Weights of a small GPT-style language model, trained from scratch on English Wikipedia: MLP 320 ReLU.
Each number is 128 + 24 x the weight over its row's rms, rounded and kept within 0 to 255. Layers, rows and columns count from 0. Numbers have three digits each. The size before them is the row's rms in percent of the matrix's.

# layer 3 MLP down, 160x320, rms 0.0499, rows 109-151, columns 0-63
095:121141112146159152125174162151127144117117091154085104145144154101119118116146115153107131156125127188119103141131103157177068100138169096106109126124143153130126130139156179116133114095163089
097:132138095142070158131129158134139131084153108098139134116131110102143146157137119117126131134156126125098126196111123161139163124123097107206171110171078157131119104100153156160148147117105095
093:092126091110100106163090167143145068100114105121152152100144117112106133117130144148139156139190138091148118131131125086142136152124093140076097114103108115166145102144150103176123106126076164
104:160135165150104143126150129101081124099152152157082089154142132150130152121142121154135126149086177135112117094100136106142110133158129102156141134150148110094149155116146132113130127073089119
100:120143173142109148100152178147128115192141125099117157124128112110105139114120148156132150122131142153100164148133128134096119156111129094094138104123082083117116105109140146136097152167133103
103:113138137132168132130163119203099084127139119107102128170088154077138086139113134149139132109170165155150137157132109095114144151105118151132129134113140143131143130163105107147094131138134126
101:076153173121101133121161114131093155121131148103127146121148134111107156176156119177189094127121135146181133175086162088110112145137118151109136121148122148135077073105136160107110094093115121
094:129066071136112121121133130119064109137142116092114101138157119124157160105121117154173136112087136136137089116119138136125135158096112131145104105135140131109115114120145151096122124106139181
100:134150120133151130119102126122120094146102151122104147117179115106154113155125110133157165082115106149148121115111123146120099137140121126116125101165142118118157150129136109168127146147146100
101:127185119155098127137118144114129108082154124119141164121087129161114149094133115095118116120160121149099145121103140153155095116133161109188119146107138141110141071148150127134132157096157129
105:174105086124159098131133114148103112119122142126135104066096100141150139159115103167135113128116116110114111153095112082130101140132109143147131148155096168142133112118092126090120167099091110
103:145107124098143131144103131130153113131143140146098145137160139160128136174165069160118164096127128138121150148137148125144142187083161162130107143089118126118123098151134109102087112135109128
112:117095127148123178114117139097127142148141080108159167161117126126128116139147160155129145139163103173121163133158211094160140112119108122125171120128118136123159116189146120122153121107093134
091:068080157131105154126114148134150132081117153114167140141113154114127072125127141146112125164134115144126106112125134144126120133098137110174137143159121171121116155152092118117135140111154139
098:113135100118125148146131097113113133138131109162123146092121163117187123141144144118136110150164103105148097154146132131157141158140121127096096111157137157143178136151182141121124134114111085
095:130153168162102118149141132137131137141121146172157178108116137143152122134133135099111142134088147143137112170124154121146138133103107153116121112137131114139145137108133143131182151153131132
095:141083133127102133132122143106147132122146133132140150116113163149152103123114117124153100141078124137134105115114146132095156123171122134098133132128141131122173122125082173152165111152131105
100:090148136132130111090105107137117166158101145103110151095131122162122114093142182142147150146092127128160146092132159132143151122098200153107166157117110109119152103151124141151151195112097117
101:182118138131110123124125133110073155142132142100133126121122131144168146120157134102104109072069140110139137122133135106098132114138092104152174107131146114133132117181173124112095091163137112
104:096118137066164096131114100154141106114107132116134112139154094132113100157083131099074109129171149129120190116135106094111108115126139113098127122140144115115108149109146119099105114134119143
108:167130112161122140126136137110169142090125109098095121132118124123128132119109097130187100092121177107129150145065102095148102142177100102151109130125112092097132122166148104104123157114137115
105:114129168094111160137137139156146139106128113166165146124120131115127079186107105105128105086138125131092114136117089084136119139108145141130105153170111104106107180136158187107114148122123109
103:153108106073126116187139117142188146116125135135118102129146126126137164134098127095127142122114096114130166111114114067112118145143128111129108120162083109089146093119132150075081103118104164
104:121161148121168135123092193080171128101116137140167117147155134176115150180122111156109137111107122138135098126108119155119129150132111152161094128153119092108122113167140132114185130116143118
099:121118155095159127072101187114100141138122123122095068110133129146105139157123170134169105133145120159143138084152150118104142093110097152037158101114143112155133142153114140119087096137123135
100:136138159141090154071135118134089142137131151125122132140154125089118113136111156107094124185063123132127077111106102121115113106141118097145088162105156131138148160115114143151126097081158091
092:124110111118064154119128127135100117146120155151116135146139147104180120160115142121131131130132133100121125122136147141061113149126098132086137143203143096157118204115141139129124101146105105
096:175158103147153150136119101135158100133125133165156093107137158134135143100107119092134166135095084165127137144177179138134099168118099109101112113156149132135130123120086110135150129104136124
111:139144123118145104125140145106133121117128098125141117167116132114120131189145112106110122121157122118149100129123097142103117097152139115083110108126163174127114122140105107103120110126135102
104:102154120126127141113150142099140086135115126123113152202061150133104152130073132115110124117150141102093138174166105108152122121097127143110107123120120133133127156102122104178100120144143128
105:104085124151149118140142137155133156103130119088101132119125120141133164144123139169174137143192130166112115080114126169139103119143153120132129103133190101137139152128131117124117127154155143
100:091122106134131149144095164126142173138168142120147123141150133087169138106125144076087151103209136133136089154135194131111104165111141109076089099136167164124139145140149154133141107154133143
101:125133113128176129153170154094111146091151094106145156147108108135126142125103109111132120121166153106165108156104101092130123096147109104129148132164140137147123125088130100153101118103130141
109:132118143156109112116155091167121139113135169106166123139131113181121121110126119135128139095097153112129143118085142152154148161146119124124150146085153096156096139130119153152126130160099129
092:133121168175151128120127169179138110124156136097115135125156057083113146119137097088128121137151120118137164151114156132103129118112144143131141102139087152132125141096149130106100128125129110
100:136146158126099147158140089070162092141137098165169130135142150144124086112159121108118124125078136129079141125132093155111097122097107104120089155173117107140142116139100189085100147142122164
100:118104158089147117128126146104090115147104123126143124122151147129095133128126123109143138115079139121107144097102100076097139163108155151123142148101123143158065119112118125149111053121142142
094:165136163125107110140134127165111119099101152095056113123127137104147089093129176092104193117159124124129114121144155159149180144131113112138181133123131097141095085142098126133122151152172112
100:128137136150171110125155145111177154130111178140113072164124142153148105140128110095110191099122116098121109115111167127129146108122112200122122133068151089095099129101062112143140166163150090
102:112089118125140115148149097154146123138128088146119099083084109126124137084096156117097103105134127119106120080127112146182158177112103101122154128098111155092140082139111144148129128107116129
105:111146134127132154120102110118183129115120147109128133131163059100139153152091114139123113174107152129138102086090117154106112127106140136148146107106112115117118097114130118119139107106122141
108:175129162076097131117102136101101133121085133089124162106128117125113117121099136109107135133080139170101133167099066074126104122151102150144098104112152076144163134133130109097122142124131144
102:183171114140106116098102142084162103114164143136150183145114131054139114077129147122121123143094183121115078138099104167096101187139105125105181082143160112141131120146073130120178120117120130